config = dict(
    intermediate_size=704,
    vocab_size=736,
    norm='rmsnorm',
    qk_norm=True,
    attn_scale=0.0884,
    init_std_down=0.0,
    optimizer='soap_variant',
    lr_mult_up=1.27,
    beta1=0.95,
    beta2=0.98,
    decay_fraction=0.604,
    final_lr_fraction=0.0,
    max_seq_len=512,
    dataset='wikipedia_en',
)
Each number is 200 + 40 x the weight over its row's rms, rounded and kept within 0 to 999. Layers, rows and columns count from 0. The size before them is the row's rms in percent of the matrix's.

# layer 5 MLP up, 704x256, rms 0.536, rows 372-390, columns 128-255
091,161,203,257,169,130,202,187,223,175,189,199,154,162,173,227,147,208,211,217,194,212,259,183,194,224,187,93,218,266,225,171,187,157,175,166,194,157,188,183,230,232,216,226,230,252,217,252,218,167,256,107,179,169,261,260,247,287,217,183,180,213,205,189,182,249,262,231,204,215,197,237,134,221,225,107,216,262,197,222,244,189,200,201,272,210,220,191,146,197,182,235,168,229,127,140,235,200,176,174,172,188,213,164,198,180,209,201,163,230,165,191,167,203,144,201,191,226,179,272,163,262,259,191,236,231,221,187,232
106,146,229,235,199,195,180,125,158,264,195,310,219,197,251,218,174,207,221,189,206,195,211,159,232,202,163,218,214,182,116,153,212,162,214,113,198,229,165,154,186,271,172,265,150,226,145,226,166,201,142,244,191,242,161,239,138,185,208,241,164,210,287,191,163,166,182,234,225,226,231,179,164,138,257,238,205,219,230,289,248,182,174,173,191,201,262,231,212,152,209,128,214,177,196,217,130,181,281,210,195,238,233,166,208,225,178,267,195,137,202,225,181,183,189,181,266,209,225,233,252,179,228,252,166,195,187,220,155
103,230,202,96,238,215,198,267,219,238,184,195,194,185,178,209,199,160,185,217,169,207,246,267,236,198,196,201,216,261,238,231,247,228,209,201,257,104,217,214,247,188,250,244,181,203,258,161,276,244,216,224,131,165,200,171,227,268,134,220,212,260,218,229,188,299,272,223,198,226,213,233,206,194,202,232,260,233,191,242,252,230,202,209,219,270,250,278,209,129,203,236,251,212,204,293,153,207,203,217,145,203,202,184,232,205,239,312,199,186,215,222,228,194,206,173,249,190,144,185,225,125,173,188,180,205,207,232,230
098,206,223,178,173,160,212,135,272,243,186,197,127,210,152,189,183,186,221,211,179,165,234,245,304,237,244,236,187,130,197,186,154,176,207,269,204,213,180,152,187,188,190,188,229,168,254,146,215,127,207,209,237,210,197,215,198,165,226,250,229,189,236,118,184,214,198,203,169,175,207,246,168,175,188,199,199,203,162,229,169,196,257,186,192,274,218,198,170,190,164,173,197,167,162,199,184,177,236,193,200,228,220,195,271,253,181,224,103,204,193,181,302,152,269,207,160,188,262,182,203,174,251,241,183,211,241,207,239
098,160,179,190,193,272,185,195,165,200,248,206,134,148,120,170,195,164,236,151,199,165,147,214,154,217,185,175,185,164,173,145,199,269,202,210,189,184,168,188,248,163,246,216,157,251,208,182,273,165,186,186,163,150,247,161,214,196,126,220,203,195,221,152,240,201,234,149,235,187,201,249,170,162,115,179,220,192,212,197,166,152,195,199,193,271,179,183,188,162,215,148,162,236,200,213,157,170,160,214,125,248,187,249,186,153,205,186,192,151,139,141,224,170,217,179,175,233,213,228,123,226,220,224,283,244,188,199,218
097,184,108,139,187,157,207,130,136,217,228,257,193,210,188,224,178,186,223,241,236,247,166,221,187,208,129,205,183,215,197,238,214,240,252,161,203,163,108,254,157,224,229,139,268,131,206,253,235,179,280,245,98,148,200,161,215,218,154,191,205,222,293,215,232,203,151,244,215,186,305,217,218,230,262,189,187,205,190,126,215,201,175,236,257,216,160,233,264,204,291,166,178,169,223,184,211,205,164,197,161,248,252,159,175,224,221,226,144,228,176,217,256,203,146,177,133,230,196,201,215,208,187,243,225,229,187,195,174
099,242,224,205,175,156,262,153,143,286,236,203,237,180,178,212,152,170,221,221,207,172,223,201,213,197,210,257,240,184,139,267,205,198,250,238,253,175,242,232,209,280,162,274,136,144,205,257,197,262,223,223,193,195,145,177,188,172,209,189,170,192,198,214,258,208,191,264,129,214,247,144,207,181,213,264,220,213,181,188,169,199,205,191,213,196,269,193,208,125,240,171,127,233,178,167,159,223,168,224,132,274,175,171,153,172,219,202,251,154,146,224,169,168,276,224,291,217,221,217,186,156,155,179,199,222,164,208,260
106,176,183,225,198,243,197,238,230,236,202,142,245,135,170,126,135,171,191,232,251,190,179,182,257,206,204,186,192,241,265,241,159,187,167,181,233,184,199,199,216,208,203,151,213,185,171,208,259,223,184,224,121,281,163,215,228,267,211,204,188,236,226,228,219,191,200,188,193,185,176,136,168,238,217,122,65,155,193,176,164,224,218,227,244,198,205,274,163,154,155,224,156,139,224,224,220,204,135,198,179,144,256,176,211,226,182,203,187,240,223,193,198,191,179,91,134,256,133,214,168,182,240,224,202,229,182,226,145
102,265,178,224,231,261,200,213,278,164,187,213,215,234,164,179,203,190,202,186,222,177,193,133,194,203,231,207,245,184,149,208,187,198,146,210,239,174,171,208,216,166,217,223,261,240,117,184,200,221,162,172,172,275,183,228,147,212,305,182,151,96,154,198,216,226,162,218,225,270,134,160,185,181,232,227,143,208,218,246,250,152,229,244,222,212,281,195,189,172,139,198,260,198,167,107,180,209,204,143,194,152,222,237,177,209,201,180,193,253,307,189,169,226,197,153,173,132,227,275,181,235,260,157,140,172,220,156,239
099,161,258,201,284,207,240,218,162,217,198,153,250,138,226,211,174,259,230,209,200,206,205,171,180,143,150,293,195,212,184,297,219,168,151,208,208,233,177,236,182,114,227,238,281,169,163,160,220,227,165,132,220,177,201,227,183,155,237,193,207,212,232,95,228,164,145,192,177,234,188,266,215,264,180,228,206,192,286,245,195,222,150,207,168,259,199,229,232,189,244,226,212,192,158,173,201,168,192,156,223,154,196,183,163,227,154,192,186,150,175,254,181,168,209,190,155,203,202,267,219,159,167,251,217,158,226,274,198
097,224,228,192,205,243,275,235,207,227,225,219,249,242,207,213,178,143,154,206,290,193,195,245,240,180,244,168,192,176,250,263,261,179,223,199,235,226,191,159,186,187,170,185,236,142,200,196,204,147,169,223,183,207,149,228,176,113,326,179,236,279,225,170,202,185,129,249,181,227,208,235,255,158,240,305,208,130,255,219,195,216,185,160,239,273,225,185,284,197,198,206,250,144,107,184,178,180,278,257,196,228,194,153,187,147,194,261,205,164,232,179,189,200,282,186,142,220,102,213,224,229,151,167,155,275,240,199,217
096,195,157,223,181,259,181,229,193,219,197,207,222,196,206,226,179,191,189,143,240,195,217,249,225,210,281,191,221,256,171,148,163,232,264,247,191,268,174,129,175,190,159,263,225,254,257,127,230,176,249,199,132,138,172,141,186,170,225,164,193,230,209,195,178,178,204,225,192,166,266,148,183,231,219,242,158,149,130,259,194,192,147,152,206,209,232,271,236,215,236,222,133,158,203,297,181,101,229,216,205,171,255,268,219,229,247,154,189,158,232,162,143,167,178,219,132,176,190,258,230,193,201,199,191,140,196,185,216
098,205,217,194,214,259,108,179,285,291,220,149,187,177,234,168,253,159,206,101,224,135,272,234,201,198,169,169,162,131,232,179,140,237,214,97,177,198,246,135,149,145,213,269,201,284,164,210,217,225,158,195,194,202,226,283,136,189,190,194,212,197,297,140,260,193,243,196,174,214,165,156,237,180,212,175,167,199,189,192,195,201,165,211,83,206,158,239,222,240,134,210,198,204,176,195,207,132,233,190,173,196,219,243,172,250,134,164,307,230,186,247,256,192,238,227,200,214,167,187,258,219,215,216,194,126,229,125,129
095,227,181,276,168,232,93,165,247,195,160,189,158,169,180,192,251,195,240,211,171,196,209,235,179,201,292,173,204,183,142,179,265,163,180,171,105,159,177,145,250,208,251,174,217,157,286,176,168,242,250,191,209,193,172,189,170,226,154,169,160,91,220,209,188,194,128,222,200,142,191,179,247,146,209,154,92,230,236,173,185,236,165,222,151,158,199,184,156,137,214,168,197,156,197,263,227,240,198,212,207,156,201,221,127,203,209,184,131,232,197,252,316,144,170,222,155,151,261,235,231,173,220,195,177,195,240,199,245
097,194,201,219,201,248,266,220,227,106,235,174,189,221,219,238,221,157,152,204,196,215,228,186,185,275,206,153,232,118,204,152,254,198,186,170,183,207,261,212,211,244,125,198,176,181,186,74,136,230,109,188,237,208,169,198,183,205,240,152,245,167,249,208,275,199,216,255,253,230,244,237,250,138,188,245,153,162,143,172,222,166,206,214,160,219,227,143,237,217,190,146,173,175,172,145,219,217,198,202,277,170,169,264,147,210,248,141,222,192,243,187,163,233,144,230,147,165,219,208,202,174,187,169,119,207,178,201,122
109,186,178,283,187,182,234,140,232,208,232,187,240,298,206,195,219,143,184,228,221,199,217,161,203,212,184,179,160,226,223,193,183,191,243,159,161,130,236,245,207,207,201,219,233,231,166,254,138,181,277,214,259,270,163,223,195,256,251,234,140,192,203,161,216,166,172,212,246,198,235,155,236,163,230,149,239,183,200,211,277,258,161,279,191,229,160,273,279,282,200,169,263,180,172,230,207,217,134,137,160,148,309,187,179,166,251,234,215,195,233,194,167,272,268,240,209,193,208,179,232,222,237,198,214,182,215,172,194
096,204,244,243,259,227,192,171,225,100,234,126,165,204,179,222,220,170,137,269,249,212,147,174,214,237,159,264,104,284,236,162,157,173,204,247,161,236,203,191,217,199,261,166,239,308,259,166,154,199,88,177,224,162,231,224,200,244,161,116,159,239,228,215,156,231,74,131,293,196,163,137,216,121,208,185,196,216,190,174,243,224,169,236,217,149,228,175,238,201,218,190,255,169,222,179,201,159,236,237,219,140,191,215,210,227,238,236,211,227,176,159,229,202,160,207,200,252,163,196,175,225,182,174,200,184,208,197,240
101,180,209,242,186,174,186,229,188,181,219,258,100,266,165,230,118,217,167,224,179,196,225,177,151,220,225,207,251,193,205,205,250,179,212,154,120,200,234,193,240,176,199,227,136,185,230,126,172,138,246,242,159,156,191,181,257,179,196,258,239,180,229,241,217,195,176,269,188,231,203,238,221,154,307,217,268,169,195,173,118,173,209,158,171,252,193,204,244,217,184,78,231,229,201,44,224,200,200,194,217,216,238,208,174,203,214,208,213,159,236,271,238,215,174,161,225,171,201,220,241,165,238,257,232,178,196,163,203
103,207,255,138,167,202,216,239,185,157,117,163,176,154,252,252,204,164,224,195,185,177,265,202,237,225,231,191,200,148,193,103,200,221,165,223,233,155,208,149,129,216,153,195,186,167,124,69,201,220,217,199,163,255,204,166,227,235,204,180,208,161,233,191,220,264,268,187,208,196,143,194,189,186,319,165,143,184,183,194,219,239,205,173,186,180,298,235,177,329,230,247,141,253,230,158,194,160,175,135,230,268,182,183,211,174,178,202,196,182,148,102,221,176,167,225,130,180,231,254,266,170,201,230,189,183,285,229,208
# layer 5 MLP down (transposed), 704x256, rms 0.395, rows 372-389, columns 128-255
096,180,250,198,272,183,241,165,138,169,122,209,214,222,185,293,213,124,175,149,197,167,221,205,104,176,159,224,262,198,232,266,168,252,293,174,137,271,245,199,183,167,224,212,122,205,170,177,156,196,205,190,184,201,163,190,188,165,136,302,206,250,218,200,156,230,220,172,225,180,249,165,254,238,167,243,106,206,247,160,318,220,201,228,233,213,212,279,224,153,189,220,198,169,252,202,195,140,176,148,184,225,191,221,284,84,178,188,223,245,216,228,279,212,282,183,193,177,120,203,197,129,182,243,261,230,254,272,217
101,177,166,107,203,159,214,188,262,210,255,213,132,223,214,147,163,155,224,164,186,216,221,183,237,219,235,149,271,250,217,187,222,169,206,245,235,138,213,155,210,233,215,307,204,231,174,267,250,189,230,202,157,218,214,228,238,274,146,216,124,200,275,207,160,229,166,294,232,216,205,236,210,140,225,150,180,183,197,196,215,173,200,197,193,222,236,156,157,176,173,184,246,174,306,212,160,242,181,214,283,152,190,188,203,243,214,272,240,177,195,123,204,170,185,203,247,224,137,177,201,126,216,213,165,163,196,177,164
104,191,197,165,326,215,258,165,191,240,152,249,189,235,236,272,245,201,214,266,220,222,131,192,197,243,183,152,118,247,169,178,187,199,203,254,193,224,188,221,199,237,192,124,166,222,199,186,284,189,238,210,181,220,191,237,220,115,218,280,173,275,230,171,169,213,204,154,184,253,193,194,236,200,239,152,186,203,224,217,150,166,218,164,229,131,175,283,217,131,158,220,152,248,198,189,211,156,240,205,241,254,223,207,165,224,159,178,191,161,261,185,257,216,179,235,130,158,126,219,180,176,200,207,133,233,214,237,205
106,253,146,147,282,270,246,208,301,139,156,132,221,255,233,161,216,206,189,192,158,211,144,149,145,207,224,207,178,218,167,192,203,214,215,159,117,184,205,140,254,231,182,177,202,197,192,204,180,163,139,166,221,239,217,183,184,133,313,247,262,193,220,160,252,233,131,159,218,198,215,153,211,163,180,226,224,204,166,218,184,180,203,221,194,164,202,203,278,208,199,165,217,250,165,184,212,165,235,159,262,175,163,164,267,224,189,254,200,230,193,221,165,191,117,226,165,223,281,227,191,185,141,221,143,174,226,161,223
100,233,204,178,211,218,231,285,123,213,221,179,159,214,185,266,159,251,111,178,243,193,215,230,233,186,193,162,196,195,155,165,178,214,180,188,175,208,175,236,123,94,168,256,241,303,204,171,100,263,192,312,198,224,195,200,228,203,180,181,180,211,266,182,245,297,105,151,122,143,237,185,185,213,211,167,135,216,233,159,210,142,182,234,231,177,223,230,175,181,124,203,265,228,190,197,247,164,213,181,251,167,197,245,180,200,179,191,200,177,222,140,275,165,171,243,128,249,181,240,178,208,189,200,179,164,171,165,215
097,171,136,223,164,219,232,168,202,145,209,226,250,186,224,125,141,220,180,147,192,159,197,254,235,197,173,156,223,180,141,219,263,199,263,142,240,155,150,145,240,191,207,176,173,122,192,184,222,224,163,218,205,234,157,214,223,193,183,169,245,168,222,173,159,130,251,208,175,200,211,166,104,165,253,218,175,194,214,307,237,205,198,177,290,228,186,210,135,188,218,121,285,173,194,204,186,209,238,232,145,211,230,242,204,290,191,184,201,224,181,186,122,274,149,166,199,239,93,232,128,212,241,147,169,144,178,215,199
105,241,210,209,160,115,230,218,222,263,180,228,197,134,108,257,164,205,192,121,265,181,209,201,158,194,275,199,167,177,265,184,254,266,175,258,246,240,125,213,198,217,158,215,166,195,199,226,164,263,177,249,95,186,146,237,122,148,198,228,235,153,235,230,175,188,223,132,265,189,206,173,193,156,210,226,252,223,223,174,239,186,296,182,171,193,237,189,152,185,188,214,272,142,217,172,152,203,225,159,137,224,275,195,155,236,204,223,160,177,181,240,244,221,196,213,273,224,194,231,204,192,234,248,176,157,231,253,281
101,159,225,127,237,157,229,213,129,234,261,205,152,186,211,226,184,180,159,197,154,146,271,167,144,140,195,225,155,194,220,222,256,272,171,171,223,211,200,173,307,226,185,179,197,269,194,242,222,209,184,248,274,190,231,207,216,255,166,126,231,258,174,278,251,223,185,221,186,218,203,287,206,173,135,215,143,245,184,146,254,184,160,136,193,228,211,214,197,232,214,158,253,190,232,177,185,180,164,165,273,236,206,135,220,296,213,145,224,206,184,247,252,266,216,244,243,245,184,255,132,244,221,218,201,172,287,241,175
103,126,178,221,208,222,233,234,218,132,254,206,192,239,259,193,193,220,252,219,224,193,145,180,223,136,142,229,182,190,204,275,105,170,201,208,169,159,201,161,127,208,169,239,235,217,259,224,224,223,268,204,161,210,237,306,202,228,136,231,118,169,178,240,179,277,183,196,140,152,203,262,181,169,244,148,168,239,148,162,172,187,212,258,220,177,252,185,198,161,160,186,179,232,208,170,184,202,188,224,164,205,250,172,184,199,225,166,213,294,228,188,161,212,194,214,256,136,177,220,160,206,138,205,175,230,213,145,173
091,260,184,200,250,198,189,219,185,219,249,265,246,274,248,187,200,189,232,208,187,221,242,204,210,261,217,161,237,246,243,193,177,261,196,187,173,186,273,169,157,130,224,168,223,163,275,252,231,211,159,161,255,226,120,187,242,195,158,262,139,211,189,227,221,259,185,243,214,229,141,167,228,179,199,121,268,247,201,180,238,216,211,129,219,253,144,170,186,203,133,213,179,241,208,186,239,201,196,160,239,204,220,162,145,237,163,276,151,101,173,183,253,202,195,154,196,140,162,196,263,183,191,227,174,181,194,176,147
098,194,202,211,186,231,185,240,271,177,258,185,150,258,175,172,229,188,166,259,254,290,146,200,189,166,219,249,190,220,270,183,141,159,162,186,149,237,249,195,283,267,189,195,235,133,157,176,220,187,228,234,201,193,321,160,234,206,193,233,200,159,146,215,235,187,186,210,213,268,179,140,201,260,279,256,178,224,201,212,178,172,200,207,308,133,198,225,200,223,173,182,127,241,200,270,220,237,151,197,193,217,200,279,200,186,142,185,139,245,236,159,150,160,183,240,212,201,209,201,152,166,250,200,219,227,150,162,185
101,237,146,321,195,177,180,206,158,152,209,221,207,145,207,224,190,231,170,153,238,172,165,153,210,178,223,206,152,232,187,155,249,203,162,211,168,226,244,258,274,200,253,199,193,196,218,159,195,175,237,132,200,186,214,260,142,214,215,187,214,226,215,254,268,250,206,225,244,225,167,217,214,272,236,166,185,237,239,152,164,222,231,133,148,144,225,179,236,217,169,183,268,216,191,177,173,180,168,259,193,156,195,174,172,107,282,146,214,134,214,169,330,202,244,157,228,193,164,198,155,124,194,112,248,171,204,208,114
097,185,215,258,212,136,164,204,247,190,221,181,210,164,184,139,221,258,267,171,218,214,225,181,185,180,183,191,224,237,247,183,216,170,163,156,272,200,212,234,192,215,163,191,203,180,225,178,176,156,220,217,167,225,203,143,250,218,188,198,203,161,197,188,244,168,194,232,155,193,215,198,97,193,206,184,185,234,146,126,192,173,248,223,146,214,243,193,213,219,179,256,216,305,277,182,120,165,187,213,220,134,257,147,170,132,174,177,206,131,200,204,172,251,161,122,158,111,213,233,189,160,218,138,164,192,193,181,188
095,153,233,191,146,160,172,189,227,193,90,200,197,186,196,191,238,309,148,183,149,194,135,207,111,166,144,123,193,223,199,230,220,199,219,163,239,236,177,237,242,239,258,157,213,230,234,191,194,204,149,168,189,229,247,208,146,164,242,218,195,187,161,220,196,206,226,226,200,199,190,176,192,222,187,201,170,112,171,196,156,218,234,121,207,241,160,228,153,187,160,221,202,184,187,214,249,197,226,139,183,125,199,199,134,163,164,176,209,282,183,149,273,102,209,220,228,196,266,210,166,200,135,164,183,206,154,178,99
099,172,188,181,154,204,208,140,202,195,241,153,254,128,223,181,188,237,129,209,252,124,166,238,209,181,190,207,280,179,186,195,218,183,188,218,217,202,213,204,205,280,201,168,200,137,197,289,241,219,162,195,251,182,228,216,174,190,216,169,133,285,216,227,194,288,157,282,160,210,240,225,172,122,169,218,171,224,235,213,153,204,280,201,244,210,168,154,262,167,225,172,200,189,162,224,206,254,158,182,240,122,249,188,198,114,171,135,192,152,186,221,220,202,201,251,195,243,230,159,259,212,192,234,257,192,225,221,170
097,170,185,203,222,219,159,210,238,225,230,197,232,212,223,228,194,287,216,191,207,175,206,189,188,170,148,143,213,120,208,147,209,226,219,233,95,210,178,155,147,163,166,247,238,195,210,250,156,229,183,200,157,210,225,182,153,200,216,235,223,195,243,250,220,262,216,160,156,125,283,206,247,182,194,132,232,202,190,156,249,193,191,122,209,187,300,212,150,208,206,212,131,292,225,144,142,185,302,192,189,178,154,290,177,217,220,199,187,251,224,180,241,145,176,148,202,133,155,179,163,179,215,211,177,282,142,214,174
103,158,156,162,177,218,157,183,229,234,136,158,246,216,154,208,245,193,162,177,143,195,229,170,185,157,196,279,197,261,153,248,181,218,143,218,218,245,259,177,155,262,208,187,196,263,315,107,224,207,196,232,223,194,196,217,201,227,230,218,201,196,153,170,191,227,136,112,281,181,197,162,189,263,206,183,239,139,137,227,184,214,208,270,175,186,238,217,162,232,207,206,188,160,184,163,208,196,178,264,214,166,106,162,189,156,172,246,191,208,173,172,295,199,178,245,172,204,221,151,203,154,164,164,150,191,179,211,192
100,125,203,172,221,173,198,192,274,208,167,170,155,131,239,215,271,169,231,193,228,242,218,174,179,239,236,157,184,293,137,202,178,240,195,151,178,186,229,177,214,177,208,216,141,205,248,143,196,176,140,228,223,110,203,151,204,177,181,190,169,197,227,214,229,187,239,200,132,140,218,228,155,227,183,205,158,252,223,143,245,170,189,216,210,216,261,187,274,169,280,246,222,215,176,180,150,218,191,207,211,282,231,187,233,169,187,180,137,174,197,303,217,175,231,245,190,196,267,264,134,184,158,249,239,127,228,214,210
# layer 5 MLP gate, 704x256, rms 0.511, rows 373-390, columns 128-255
098,180,176,189,235,166,189,231,197,165,211,134,213,235,261,213,200,196,234,230,196,226,121,179,264,190,253,205,153,192,188,232,160,215,229,168,150,217,247,228,207,129,236,164,217,223,181,175,185,153,205,199,208,174,189,94,184,288,185,220,234,157,174,131,146,158,213,155,219,185,75,270,177,182,206,221,200,245,183,198,174,216,141,197,215,191,179,155,197,210,224,215,224,200,170,123,211,246,154,227,109,241,204,118,219,152,231,154,189,195,246,187,298,131,128,297,172,163,151,206,152,225,180,207,139,242,219,133,200
108,168,232,259,111,236,211,185,170,151,217,175,214,253,175,190,178,169,276,204,237,139,172,168,213,222,245,182,116,157,184,194,160,232,192,227,197,166,242,210,256,254,197,178,185,242,271,104,159,228,214,242,225,216,217,206,208,224,180,236,164,228,173,186,211,250,210,225,184,230,229,167,220,191,247,108,220,226,150,254,229,154,200,193,171,243,135,298,185,255,177,181,212,226,197,204,84,259,200,168,184,280,203,212,249,214,141,219,218,144,184,132,202,207,182,223,256,295,205,158,189,157,136,155,243,188,233,159,202
097,294,204,282,180,262,257,114,141,203,231,224,230,242,238,244,197,176,208,166,231,270,160,174,141,231,228,212,192,200,208,247,257,139,263,213,185,186,250,214,238,165,218,222,240,210,195,196,160,194,165,229,194,169,258,204,165,288,215,180,155,185,162,260,211,173,188,175,246,213,239,176,163,171,250,156,245,196,246,152,162,278,234,202,193,224,218,191,219,220,297,247,212,139,229,246,211,237,249,235,257,139,208,190,228,219,130,214,239,176,218,169,159,254,212,208,185,238,253,186,223,144,100,207,266,211,218,149,117
093,228,175,176,147,156,196,151,246,225,186,242,177,199,277,192,191,218,243,229,220,188,159,112,168,318,216,177,263,185,188,213,217,240,165,241,136,197,189,217,295,136,213,167,218,207,169,178,179,192,226,143,189,138,239,137,162,195,233,171,261,137,176,257,238,161,195,222,223,246,139,180,203,147,105,193,291,133,206,211,127,206,226,232,218,173,208,124,247,188,256,209,182,217,176,215,145,199,200,118,187,256,203,184,191,295,236,210,174,264,115,240,176,151,157,196,195,171,152,188,137,152,219,265,214,214,153,208,175
098,231,182,229,122,130,230,243,188,202,220,230,253,179,245,226,200,178,196,202,256,185,207,240,174,172,127,193,223,191,175,200,152,226,200,264,115,117,215,314,212,261,203,204,217,168,155,199,280,115,264,135,192,189,191,224,218,179,208,224,118,262,199,256,181,273,170,233,235,238,208,245,183,161,218,161,215,210,253,200,182,166,180,206,209,194,257,269,165,190,257,170,202,193,221,190,204,152,234,221,204,260,211,236,243,154,191,116,243,237,181,182,283,195,218,165,181,163,132,180,189,151,199,158,232,152,166,210,240
107,152,182,142,209,200,96,185,208,198,224,191,188,242,185,198,148,226,206,184,111,273,218,156,188,223,121,183,235,249,160,215,141,142,123,220,253,172,195,207,165,153,214,163,208,218,232,266,242,206,223,251,199,229,159,202,177,207,148,192,141,194,163,203,230,91,216,236,208,205,160,221,226,156,211,256,172,216,199,213,237,237,217,184,191,234,193,205,74,200,211,30,131,244,203,229,216,239,238,225,241,207,198,235,98,188,189,216,223,201,291,167,189,163,247,139,220,210,205,251,248,134,237,159,231,194,208,183,234
104,163,191,233,133,202,237,209,130,187,262,181,262,292,213,227,252,211,234,216,218,190,237,229,231,173,170,247,189,316,158,150,258,195,175,220,222,233,157,164,195,202,229,165,188,266,256,199,225,157,260,248,237,211,182,239,150,195,218,194,164,269,199,172,177,204,225,171,211,204,163,131,175,208,230,200,153,207,159,240,212,203,178,185,234,156,171,225,168,219,209,123,175,139,173,229,174,228,198,217,186,252,213,249,142,222,148,194,252,118,145,265,152,214,267,155,271,182,207,272,221,191,220,211,264,167,208,239,153
104,212,180,151,230,183,222,255,155,268,227,240,212,164,257,123,193,195,194,148,213,219,234,189,234,200,304,212,219,236,159,149,173,205,150,219,175,195,210,171,220,240,172,199,201,278,149,228,233,217,189,238,193,168,208,261,187,250,228,233,167,211,195,251,152,239,212,155,264,110,175,224,140,269,270,211,164,159,243,213,99,112,234,236,299,212,201,148,240,131,220,240,198,106,209,159,167,269,231,205,224,241,142,182,204,170,215,238,214,178,184,213,155,168,203,196,198,178,200,209,278,263,208,235,210,204,214,205,191
098,214,149,189,199,213,219,146,256,222,174,230,139,175,194,180,188,277,173,242,232,267,213,203,233,218,204,249,171,133,239,197,211,202,216,185,147,191,290,115,191,187,274,186,212,203,169,190,262,245,201,182,174,165,143,139,144,132,154,127,252,194,176,226,240,161,216,209,180,168,216,290,176,120,185,205,212,167,240,245,188,215,200,280,161,247,171,181,193,171,203,212,221,217,302,186,153,161,186,205,194,156,195,276,201,182,215,182,174,176,155,235,189,232,193,220,155,238,127,166,161,211,150,195,210,146,229,235,205
098,195,199,200,130,223,161,119,208,93,211,231,211,152,220,187,241,195,235,203,181,192,220,164,261,244,164,205,169,167,123,200,179,161,185,206,175,205,191,198,224,219,171,268,141,333,208,95,180,207,139,171,154,203,237,195,173,123,218,223,197,239,189,160,222,170,206,200,135,221,179,218,219,141,229,231,197,221,164,176,191,295,225,243,238,198,268,211,121,218,241,164,148,165,180,254,252,200,159,144,226,157,174,194,204,193,181,188,204,239,192,213,240,190,152,163,302,160,201,185,198,214,237,252,263,191,235,268,196
093,241,216,176,137,221,190,237,242,126,236,161,233,155,238,238,161,264,159,155,164,192,209,118,188,218,133,192,224,228,174,265,218,126,168,163,156,172,236,244,198,166,157,187,249,165,188,197,208,210,225,210,241,205,180,263,175,109,182,254,204,160,120,204,150,189,209,198,179,221,139,185,196,187,167,151,162,229,184,176,159,182,270,209,248,227,127,177,196,178,202,205,270,224,244,193,237,268,171,208,175,230,137,185,202,137,150,214,200,269,195,204,176,262,204,194,214,223,183,236,226,209,209,211,261,230,260,232,160
092,223,199,178,169,193,190,170,230,286,183,246,241,174,180,219,219,184,215,229,211,180,181,220,138,202,177,246,212,211,100,142,250,227,135,188,216,219,181,159,196,225,234,217,242,220,230,214,296,195,236,204,173,234,144,253,194,297,175,188,205,202,222,251,168,239,309,188,234,153,163,200,200,178,260,222,150,260,204,190,176,259,138,185,215,293,164,198,202,173,187,204,195,224,177,258,204,170,149,175,183,238,228,211,201,196,117,151,217,167,191,240,236,262,178,191,264,215,195,239,190,206,212,175,202,193,163,255,222
094,220,265,200,127,202,249,206,148,168,157,187,172,246,175,161,201,153,127,196,215,163,258,256,157,219,158,244,221,224,188,244,297,216,180,272,172,141,188,248,189,204,180,228,208,190,190,202,211,286,216,229,170,219,201,261,119,202,188,164,236,176,225,217,229,240,209,187,182,231,194,161,182,201,181,232,212,174,153,221,140,182,165,209,184,226,195,213,133,156,208,215,206,209,234,182,187,185,210,164,162,183,140,135,206,240,230,209,216,200,218,154,134,198,165,212,174,209,144,190,194,181,272,194,227,253,195,239,197
100,159,183,180,208,195,248,163,199,157,174,236,232,216,155,180,247,200,195,192,139,168,244,193,252,157,211,163,180,176,218,229,235,167,145,215,291,206,241,239,269,154,143,169,224,207,163,204,223,231,202,245,133,220,209,148,187,287,210,152,197,232,190,264,238,173,162,238,282,220,223,161,147,245,207,215,169,182,219,241,162,182,200,173,206,193,225,183,188,205,196,170,161,200,155,142,113,243,155,193,107,206,213,218,282,257,169,248,288,306,228,165,215,258,131,212,152,201,219,199,218,249,162,193,183,190,236,219,286
108,213,244,158,203,200,167,224,225,201,193,202,270,194,238,174,216,201,219,232,193,211,190,228,221,275,216,206,190,219,160,164,325,198,157,83,135,237,306,166,250,188,233,258,245,196,172,177,173,219,241,213,236,124,168,193,187,255,242,139,198,289,190,253,218,143,218,182,193,109,167,203,211,270,221,174,212,181,217,211,258,204,114,180,301,241,167,211,182,144,140,183,194,138,200,221,147,189,184,176,311,191,189,235,140,180,167,251,186,192,217,197,215,151,174,167,233,184,166,252,213,138,139,156,229,175,183,227,211
096,207,219,157,142,177,210,195,125,205,179,263,234,187,228,245,245,156,225,240,183,243,249,188,260,183,164,247,215,231,224,281,189,192,220,179,205,217,215,198,162,203,233,262,249,224,246,199,227,150,258,210,242,266,182,218,162,254,244,307,235,159,210,234,214,162,209,197,258,270,195,211,274,225,163,207,187,155,266,224,221,218,179,213,276,179,167,191,216,178,284,222,188,187,210,236,245,174,135,200,244,198,190,183,171,179,247,215,124,193,231,198,263,291,159,219,233,258,217,177,217,217,248,264,225,192,232,237,151
109,152,210,165,194,196,266,241,226,193,175,210,182,159,231,245,223,180,262,192,164,250,232,239,155,237,261,123,156,205,259,176,129,242,189,150,298,203,149,204,186,120,143,223,208,250,176,166,208,199,202,265,188,260,191,197,229,220,197,267,245,206,242,174,198,207,187,221,188,192,152,210,137,205,196,164,170,259,251,179,156,177,227,231,311,195,141,209,146,210,195,223,195,201,184,217,127,148,156,216,218,132,186,273,252,179,236,197,202,126,229,253,169,275,221,293,181,142,257,245,200,179,160,164,176,274,223,140,188
103,154,238,153,263,260,206,183,213,286,154,142,204,232,177,196,238,259,206,293,230,220,147,272,220,172,121,237,196,236,237,184,191,158,195,217,189,177,201,171,164,264,219,199,233,235,255,210,180,172,187,165,177,235,192,140,170,245,277,192,171,212,246,175,212,234,198,216,240,201,181,239,241,148,172,235,247,197,157,194,181,192,143,244,172,241,205,220,156,140,207,124,186,260,182,247,206,238,196,226,142,221,146,257,146,132,165,146,199,162,215,243,214,284,167,215,226,225,237,217,158,219,226,177,195,243,168,163,244